{"n_head": 4, "head_dim": 64, "norm": "layernorm", "positions": "learned", "tie_embeddings": true, "parallel_block": false, "init_std_up": 0.0359, "init_std_down": 0.0, "lr_mult_o": 0.934, "beta2": 0.95, "lr_head": 0.00473, "schedule": "wsd", "decay_fraction": 0.578, "batch_tokens": [32768, 65536, 98304], "steps": 5541}
Each number is 128 + 32 x the weight over the matrix's rms, rounded and kept within 0 to 255. Layers, rows and columns count from 0. Numbers have three digits each.

# layer 16 MLP up, 896x224, rms 0.291, rows 349-354, columns 0-223
115168100049070149120121124182134190135123145126131159146129121101091170101155102116118114123139119167083174129098131118124169130115150159139104153143071247196113181147138119107119153114070094081161146144157201098130109110110158115123093146096124111074149166107143104171113126101088089105141111095185095178148144173170117150080138108115164138163174103162050160121211107139176173152142117125130163180151113128143136122102121078099132074133111073160137111163147102073097128152099146121171093174157149141170106173173120170137124128144142172072112193152083133120094073096126110093125107100130208091126088163150139107150149146052105084084095119153172118192189142068108151098183
117132126097077142160133149138155072123122143138123164106058048157108124130083135158058093118166161109109120180160096129203126162153062091109125182099123152183087108160133149088126162115125109150128154148205149121127134072175124128100165098159146168104097151114132102109135112142126098144148160153170121094145123079113112149139126124167085202091138100137110132125144161173079128078138122109115159141148125139166128123181121136186129100103104044177122108089120063159129111153116090103125118148075106137118062093145130085147146128121136118138173111136119123086061188126122114121124110144180136155150109160180089062185094129022174100120157106135169144133132156188113163116107
175087081107141111170167143051120159116106124104099180086126160138182097134106082155152192157129139135110134141173141132180100122100039178131126133179129134103085152144143098133166134177085152125162213144123145113128103078134095113127136145164171152101168170194124186071150161164131175147146153132114094204129132106079139192153117123128164110094137120123147096152060181113115127060131084177092201120135190144105150110098125210116134093118157173152166165096074090110036130116133111172127146107147156104066083120195145109058142067133118152042161067120087139137096128090058144093152141093088130139184113142136123148172110166116125145180081117178151147113052074168107135101134
157143138160075206157074149168124155162103123138117094092108161093173161159089131137141155142137115123126107067095099140086172131130126128098119110116195127159132099128109068152102135135110127194086129080102049189165143186067090155133123146051125115212093068144157056124110148116111144165161148117111104103151131133105155101149161127082164091113149176162205107132079162140117165159074159175154141102140134199129164096138084099172139133150144110119156069120127125159170078122103122116146175150112164185131170193156156094076147170122099145077107189142105146100097072133124131124096099110092160124067147154143122121106143067115175137131187115193130080101104097134118143089159
160147186144136143073171129168124114085129119083132054128082124194124098115147166081089125103172122193091067145126077129149097164138114105118107148049073114089165180118120123133158158166127172069102174142084136163169156113118140129097199099168132173141134120097150079179106166086153154118074185136125142170084149155158127127153139085103123117180113082102088193064095137151161158135172091097176123169133163128114097125157184108131157130159088091121097178090108112099124136092151131141143120127111174120109183157063126139188173158124122114175151176148167116049164096140161119135168167099115103206083129150119177118091194067159104089083123151122150192087122157184140103151120
075139088127116093111137120128166083146151144072090105092103154168139104169147122085123137131142190154109166168127097138122146120113150200058164158103095073101144111129093195164098115080140136173140127183094114168171118111139105107147135099089147121148182108085134157099119105144139112123118055106136111184069157151171129102157130141136129110161122107149133156100134167139170116092176156151141133151112119109156132172113132160143114134093129174159198137079141161146167150157174107150106153140128092099135054146179098159155075133120180133120126146109091101113150128151114139143127143143132132164072153155115123135071097134169193101198120136084206090133122119194089130160112
# layer 16 MLP down (transposed), 896x224, rms 0.312, rows 349-354, columns 0-223
196139115146129168184141169115158188128134111143187111089027115144140121157102145148141164150096198145098118118124158176224102119162165069059128109115109148116139135194036140163153098060195138126123154067111159094090138131161085084122144151016193212102172082129189163144109167170058120071178071115104164179082121159121128095139144110061082140151111131126100120142173147195104108069149159180117154142116184129137172080091101145120182115068108141129111109130093170146078094145146110131119126142123171143128144205146138161117150108086122162110116162088070151174070150108156140147099161112147187204135171085125091099078100077093127152114162147180092182086127128129109134127119
152117137166140123089145153119060115088149109119126101137120168129140111158167147114114103172112110103121177105119092102106152124087181152130155158100109084132170030130112133096106113096101135093087160178150104078120147129121102106189098099073081125140161135120089134146130087184132207128098128085108108133122150118070101170176182135187119088133146153162112148156124077101131059086137149149150078110144093168127087103126134158112125167052111095124215142183080151162084169060205187168172106109162119107172101155113117119068136105179137112155141132124096126084122159179169175102076141151124091102163128110069123198143100138171139116169153148160183093097121100098102108144104
174212139125099183146157108186131153111123101141095156126140086195073091116110175105117068161111093135146152151143100140121183131138111121169114145166120132180107123140176132150141094149156103082095111147110124152136124110184132109082125085121160135146155124097108139104094156107094095149135104117136178138089092140151151148170148126115132124156053131132100149138071125106151115122117065137095082078153125095161134142132112165103160155063108123113113098152138126065106096161119137149111095140071150165157162155187076142105083083108139148080104071126115121118101151114146150153195110122136152132107112135156092157123099168092117080148124130146160161168114200179114090145183
112103059104077155069089135111109146234138011135169119114106186110101152123117136106157205158107119121125105148161142090088047135137114183169103117100113114114103145085145145111155098138101132081115150113111144139132125111071167123143141151149138171136114156179129159053110193095157120123153158108125147147050130133176138094141123077163101181070149082121136140051134152155096090152116090046178134087170113099105105137139131094119193117168146121165127119202139230150076190182095088109134085124079161144148131129172101103109133168156103118134137113133121159094172110101156068126146086136093071157132100149135093177122125123100056121098118180083139058156130155128087114099111
144132127115138163116191069077125187122153130176122091081137131098157191121156121108129088073093097158122169133199213107138139151165135088107113087117113122178101138096221112140105185099197105094131125171162166126116107116100124138123166121117077131146094095112145154180131138100106093184164111161107115130204079100139068083143138218112177086126188217130081117140163110137102110136135115171182196163134115060160156175171041111148163147163170143156099134127164139115152126141142071141114135158094176118141107153116150206180134137095132219160124169067086149174123062119166074118016166152139097086120147145147111152178187130132160169207090143130102139106117139157075109107107
115151176119119095117106144111162167129101138169077142155151143128196128126110167191106132075083091112134172136072135144159119154052170135136093148107070171161122155102129123146142144098176144081085091080093102071085109156134099126106114152091090108156066141119120194138083102120049134099144141084119131180117112107079122118143099146129173164087116125169157170097105177090087112132085137108238173143135137079090096103128120106100187157103135173101112093134116164132079168133127096140160068107148091156133165178143015149191123134106131120129108113119105154175144148071154120100073158131119147158132111146104129165128127067161151087126154083086110101077074125141162111144116